Part of a small language model's weights: vocabulary 1339.
Each number is 128 + 32 x the weight over its row's rms, rounded and kept within 0 to 255. Layers, rows and columns count from 0. The size above them is the row's rms in percent of the matrix's.

# layer 2 attention query, 96x96, rms 0.175, rows 0-16, columns 0-95
size [ 85  68  55  95  63  90  68  58  66  84  61  82  85  62  66  82  75]
[[141 157 140 135 149 154 109 123 165  90 163 121 150  92 150 103 153 172 137 126 125 129 148 109  98  82 192 202 113 183 100 111 106 112 118 122 130 152 175  95 176 216 128 116 116  88  62 170 191  97 111 152 177 161 102  89 132 148 139 178 131 110 175 137 111 133 149 169 133  97 165  63  88 135 134 131 174 181 162 112 167 107 133 137 144 111 134 110  96 157 133 161 151 164 149  74]
 [ 88  89 130 142 112  97 140 131  92 127  51 143 135 112  90 133  87  99 146 139 126 122 125 100 144  82 148 130  84 112 117 141 126  99 126 121 134  40  63 125 143 100 153 113 137  87 113  69 110 124 100 123 112 111 149  90 111 109 100  62  29 105 169 108  93  71 102 120 122 104 141 119 135 121  75 116 150  96  73 108 123 154 100 127  79  98 114  69  68 103 102 100 120 147  59 127]
 [ 84 103  51 132 116 121 118 118 159  80 136 124 169  56 107 135 140 136 137 105 138 170 112 102  94 163 158 116  85 145 142 142  97 127 102  89 163 134 152 156  41 135  77 123  89 109 113 135 141 122 138  74  91 119 139 110 108 169 196 139 109  94 150  99 115 119 156 108 124 165 128 155 141 152 177 136 148 201 130 112 113 111  89  84 110 125 151  64  50  72 114 159  88 119 153  86]
 [101 112  82 120  92 100 136 146  66 100  61 133 142  99 156 176 142 162 197 172 125 178  99  86 111 101 110 160 155 112 139 101 123 172 155 154 165 107  77 125 121 119 148 113  93  74 130 140 143 125 158  93 125 116 151 154 131 136 106  99 121 146 107  95 159  99 130 107 141 127 116 206 180 145 162 152  68 140  85 180 151 194  94 164 133 192 105 133 122 129 128  93 134  62  96  84]
 [132 120  88 124 105  85 133  65 132  71 143 115 111 104 115 111 126 129 118 120  74  95 151 109 128 107  63  86  72 124  62 107  86 116 115  92 102  79 176 109 144 145 107 144 121  76  73 114  69 119 129 117  61 129  98 103  81 115  95 110 136 109 104 136 114 143  53 113 141 153 150  78  93 104 127  95 120  90 162 132  93 110 133  64 130 103 195 144 161 155  64 134 103 144 134  89]
 [135 153 145 144 128 139 137 131 107 167  81 114 135 178 119 148 144 163 148 158 152 177  95 122 123 117 158 174 177  95 146 134 184 181 158 150 157 135  89 156 126  74 147 120 141 133 199 144 107 160 170 150 178 159 151 152 187 163 154  86 146 153 103 103 172 115 159 160 120 142 121 189 181 169 145 176  88 140 112 165 163 190 100 162 117 179  80 200 121 124 122 132 156 102 120 162]
 [162 106 177 163 149 141 140 147 131 161 110 129  75 162 191  99 177 158 153 162 151 119 113  87 147  61 121 108 101 115 152 112 147 142 165  63 117  70 113  91 128 102 164 150 185  92  80  88 120  80 125 152 152 137  73 122 127 152  84  48 150  88 128  86 130 160 145 100 111 113  92 110 122  81  98 133  94 130  68 128  86 181 144 115 110  78 114 154 142  87 100 161 153 141 111 121]
 [132 145  84 130  93 170 108 131 173 147  68 124 110 159 124 110 115  68 120  99 160 112 104 105 108 117 158 133 203  82 159 119 156 140 142 181  91 133 101 140 140  96 107 142  95 147 204 129 179 139 160 130 166 144 110 195 125 132 107 147 100 175 110 134 164 116 119  83 142  83 130 173 146 111 126 161  76  80 148 156 153 117 124  94  91 147  63 190 155 107 161  69 139  85 114 179]
 [ 73  94 130 122 103 123 191  83 113 140 116  95 103  94 102  89  93 182 123 131 108 151 127 143  96  95 154 162 105 170 126 112 128 191  91 149 176 221 106 139  87  53 122 142  72  84 120 123 101 155 184 121 126 160 192 119 165 149 105 126 138  87 159 130 125  83 144 151 101 168 158 151 144 150 130  68 181 130 118 132 175 147  91  75 117 131 149 100 137 128 141 154 152 125 162 103]
 [120 120 125 105 161 131 123 134 189 140 187 133 151  93 112  95 113 168  77 110 147 125 170 159 126 136 155 165  61 131  90 144 101 128  88  83 100 137 172 129 108 185 123 178 106 157  95 177 162 111  93 160 115 139 169 122 109 108 134 167 100 144 181 171  88 137  92 146 158 120 152  69  72 136 157 117 179 135 203  88 119  57 154 123 158  93 154  94 107 150 106 132 107 183 143 154]
 [173 194 129 118 141 137  90 145 146 142 189 143 104 147 121  78 115  64  87  86 113  93 135 116 134 112 108 114 122 114 152 142 164  87 163  96 114 187 115  73 135 161  83 157 203 120 135 118 146 130 121 149 161 138  80 119  82 114 163 122  86 147 116 129  87 178 115 114 132 108  92  75  92 116  96 129  82 125 177 119  75  89 145  90 156  88 142 174 152 117 119  31 121 158 144 137]
 [172 124 112 119 176 119 167 170 130 169 142 147 110 162 165 147 133 130 119 130 178 104 201 140 136  99  39 141 159 118 125 125 159 141 134  81 158 134 136  84 162 148 145 143 169 151 100 102 111 155  86 164 167 182  69 171 140  97  93  65 201 157 124 156 144 160 115 105 118  89 131  70 114 117 111 103  67  96 107 103 111 112 159 118 130  94 137 147 148 154 152 132 153 181  97 191]
 [162 139 148 143 162 156 100 138 148 104 112 151  70 169 122 106 134 132 116 136 120  89 130 174 169  98 107 146 139 107 128 120 155  94 172 105  80 111 123  96 123 121 122 118 189 193 182  89 134 144 121 182 157 157 106 144 156 138  95  97 111 139  98 186 139 183 115 171 124  77  81 105 117  94  60 173  86  84 173 133  70 154 150 172 103 132  88 188 152 122 145 117 148 127 127 210]
 [181 136  54 117 147 134  80 117 192 119 164 113 105  82 100  60 115 109  69  93 148 131 148 149  77 127 171 168  95  73 107  79 132 107 119 121  44 137 106 101 100 165  64 163 127 194 134 140 143  86 105 170 152 119 165 142 124 127 122  97 149 129 130 159  62 137 120 115 120  97  98  93 116 101 115 102 116 115 146 109 130  86 160 129  87 119 120 153 130 169 148 181  80 143 121 156]
 [138 188  68 155 152 182  97 158 162 124 120 157 117 132  80  83  96 106 138  68 198 122 114 119 139 170 108 133  75 140 168 169 154 128 127  77 167  98 140 110  63  77 118 150 144 183 145 134 121 102 146 151 123 150 152 175 130 150 138 121 127 137 106 169 169 155 152 116  97 143 100 101  83  99  25 143  91  87 156 100  94 132 151  79 120 122  99 130  79 119 140 117 155 115 156 157]
 [123 153 128 171  89 104 191 126 112 104 117 130 165 131 169 151 110 116 186 152 122 134  83 104 149 175 136 126 114 147  96 156 102 123 112 104 237  76 162 130 130 110 140 110 142  76 114  87  96 143 152  88  22 102  97 116 109 140 148 108  93 115 139 125 158 129 153 100 135 156 178 136 147 126 104 110 164 168 119 108  93 188 110 133 101 129 136  81  96  60 115 158 131 113 120  57]
 [132 114  91 127  97  83 153  54 125 133 131  93 145  98  98 135 138 132 120 136  82 125 107  98  97 126 131 148  95 113  78  93  57 135  58 185 126 154 131 148 146 165 173 127  51  61  80 139 124 125 124 101  95 122  79 112 113 105 113 119 131 121 177 124 107  72 150  95 129 160 195 149 150 121 167  91 202 152 136  98 160 151 101 130 110 114 129  60  94 129 112 119  96 115 132  71]]
# layer 2 attention key, 96x96, rms 0.186, rows 0-15, columns 0-95
size [ 56  71  61  93  50  63  53  52  53  68  56 105  85  56  67  92]
[[171 181 122 185 145 150  84 110 162 168 189 116 128 146 165 114 138  87 107 118 104 118 131  87 208 112 149 125  86  98 100 170 112 105 155 122 136 145 186 196 131 164 158 124 138 173 135 138 148 126 149 156 103 166 134 101 161 139 150  94 128 176 126 140 179 143 114 116 123 153 124 122 115 128 134 152 159 125 201 153 132 153 136 210 151 102 144 115  79 199  81 156 183 130 186 141]
 [131 118 125 189 119 119 124 134 147 137 178 143 208  86 149 151 112 148 128 111  97 160 134 157 156 139 144 124  80 154 129 178  91 136 108  97 174 178 165 188 177 183 144 142 144 115 108 135 122 128 113 110 141 133 109  95 111 121 168 192 106 116 164  99 122  97 124 159 119 137 182 142 122 146 194 118 170 158 132 116 147 103 104 175 155 132 167  17  71 175 111 166 119 167 140  95]
 [ 99 129  98 186 137 156 105  91 122  94 154 135 171  71 144 139 115  40 163 109  79 135 113  83 126 149 198 116 108 136 160 134 109 121 137 159 172 167 122 166 116 161 166 100 129  90 119 137 129 152 117  94  83 156 149 112 123 109 148 102  98  97 175 108  89  67 131 120 127 121 165 143 143 149 120 161 155 196 113 104 143 147 101 186 180 174 149 143  52  98 117 132 180 128 167  71]
 [ 95 115 104 153 113 108 100 101 126 127 135 144 188  74 128 161 104  73 184 136 127 158 101  93 156 163 199 133 100 180 126 161  77  95 139 113 166 121 144 194 159 153 143 132 102  72  75 141 122  99 135  80 131 128 133 119 135 115 213 136  97 108 153 106 134  55 128 135 112 122 187 135 110 135 155 146 192 155 131 116 181 126  92 119 126 114 144  78  73 112  93 111 152 145 150  68]
 [161 122  49 110 181 128 116 158 129 151  99 132 104 150 126  99 158 149 147 194 166 118 178 119 116  95  77  95 199 122 137 100 165 143 124 141 115 151 133 109 136 100 150 191 132 123 214 123 108 132 132 182 138 116  89 132 139  98 110 115 149 127 130 165 143 177 140 156 132 103 115 131 140 124  86  96  88  66 128 135  91 131 148  69  99 100 105 137 197  82 118 110  92 103 115 219]
 [ 66 104 109  89  88 104  97 110  79 102 153 128 143  94  63 140 137 114 133 130  85 127  99 106 133 103 128 108  89 129  98 135 104 130 135 105 117 135 138 132 142 147  89 142 114  75  60 124  84 125  97  79 108  82 107 154 131 127 153 152 103  88 191  85  87  94  82 117 151 180 185 144 129 148 153 115 163 173 101 106 158 100 122  97 115 114 126  25  98  90 106 183  92 130  86  79]
 [120 187 133  79 130 108 151 169 153 172 120 150 113 140 129 125 209 163 101 125 183 120 166 148  76 104  97 102 155 106 178 132 145 120  98  97 112 116 126  53 130 101 104 120 165 162 151 197 173 142 149 127 149 123 132 145 123 190 119 147 158 135  72 132 124 136  81 148 123 143 109 141 149 136 133  99  99 101  99 132 139 111 146  69 179 108 106 186 220 145 156  74 142 160 141 180]
 [135 107 136 126  87 118 159 109 140 100 102 118 127 159 160 132 119 182 147 122 222 112 104 134 120 135 107  79 191 108 111 135 127 170 134 135  99 119 117 134 148 110 142 165 134 170 161 137 207 159 119 157 118  63 115 163 154 166 106 116 132 195 114 125 162 178  91 211 137 129  99 159 124 123 111 115 111  85 154 141 134 148 123 102 153 180  67 169 204 157 182 164 142 150  86 139]
 [158 105 112 120  75  98 142  94 111 103 189 122 170  97 122 116 127  77  95  83 105 171  94 128 185 123 168 140  24 103 110 145  98 165 158 132  91 131 167 112 113 133 148 158 122 118 134 102 138 126  90  94  84 151 122 121 151 140 152 135  83 108 171 103 129 101 144 108  49 174 137  87  97 135 140 145 187 153 151 103 142 110 139 196 106 103 168  58 114 112 167 108  99 139 181 123]
 [167 110 149  96  91 125 147 151 148 171 122 122  82 209 129 106 135 130  81 104 140 102 149 105 128 139  99 136 136 105 164 114 170 125 123 107  77 120 137  85  89 104 135 103 155 161 169 114 121 120  95 171 148 136 140 174 127 153  95  77 124 158  84 158 148 175 108  88 128 116  93 116 123  92  93 163  58  39 180 159 100 152 152 139 156 103  92 217 170 149 132 109 106 145 137 190]
 [147 144 156  88 140 155 182 115 115 123  92 167 101 155 136 102 107 115  99 137 140  95 115 150  86 125  77 148 190 123 150 121 182 112 127 151 114 105 101  84 107 118 133 154 159 151 211 112 138 171 103 142  93 118 157 155 130 172  89  90 134 172 104 142 115 176  94  91 124 120 102 154 142 120  98 124 120  74 180 163  83 100 153 125  97  93 106 213 218 156 117 151  89 154 161 178]
 [144 122 114  70 132 118 128 169 139 165  68 101  81 156 130  78 170 176  90 127 175 103 137 154  86 107  58 110 173 126 142 114 172 145 139 128 101 118 118  72 109  84 104 148 139 132 151 108 138 141 122 171 138  86 111 165 109 156  80 115 139 143 108 138 130 188 133 128 135 113  82 147 128 102 109  67  50  60  93 134  74 130 117  81 107 110  72 146 181 109 162 140 100  95 108 174]
 [154 107 127  65 144 149 144 153 116 155  67 136  79 169 146  92 168 144  94 153 155 100 133 158  75 125  81 124 190 101 160  99 156 138 161 128 106 124  96  84 104  77  75 146 137 156 200  96 121 112 134 142 135 106  97 156 132 167  81 126 201 144 123 143 115 167 110 138 137 122 108 148 141 106 114  86  67  84  79 131 124 136 141 109 105 106  82 170 190  99 171 162 108 102 103 193]
 [148 180 189  49 128 160 107 177 129 159  90 143  96 197 126 164 162 161 125 141 191  96 116 137 129 153  72 164 157 142 183  77 159 155 128  93 102 129 119 109 148  83 140 148 155 149 179 122 128 166 117 154 137  98 106 186 151 168  97 105 142 178 104 163 136 186 123  96 147  89 110 142 155 129 118 130 107  75 111 137 130 136 168 123 133 148 105 175 202 136 157 117 119 112 101 176]
 [154 132 129 105 102 130 146 147 127 109  93  95  69 177 149 120 141 181 123 106 136 121 165 135  65 103 124 103 193 117 171 125 159 146 156 121  97  61  87  88  85  78  66 109 113 159 145 134 139 163 115 145 102 121 107 149 131 146  33  54 174 148 103 128 147 175 137  89 135  94 104 146 127 122 122 109  63  88  99 129  89 142 135 105 136 112  65 197 136 141 161 132 129  94 147 147]
 [146 135 118 189 131 128 148 101 136 122 178 124 193  96 137 148 117 116 145 148  86 158 151 113 197 108 168 125  73 138 130 171  88 138 125 133 195 158 134 189 183 159 166 123 119 100  89 166 124 129 143 101 107 149 141 104 103  99 149 148  83 116 157 135 113  82 145 142 111 127 177 110 145 156 148 170 209 184 126 111 163 150 108 161 160 145 176  60  76 156  98 119 143 164 138  68]]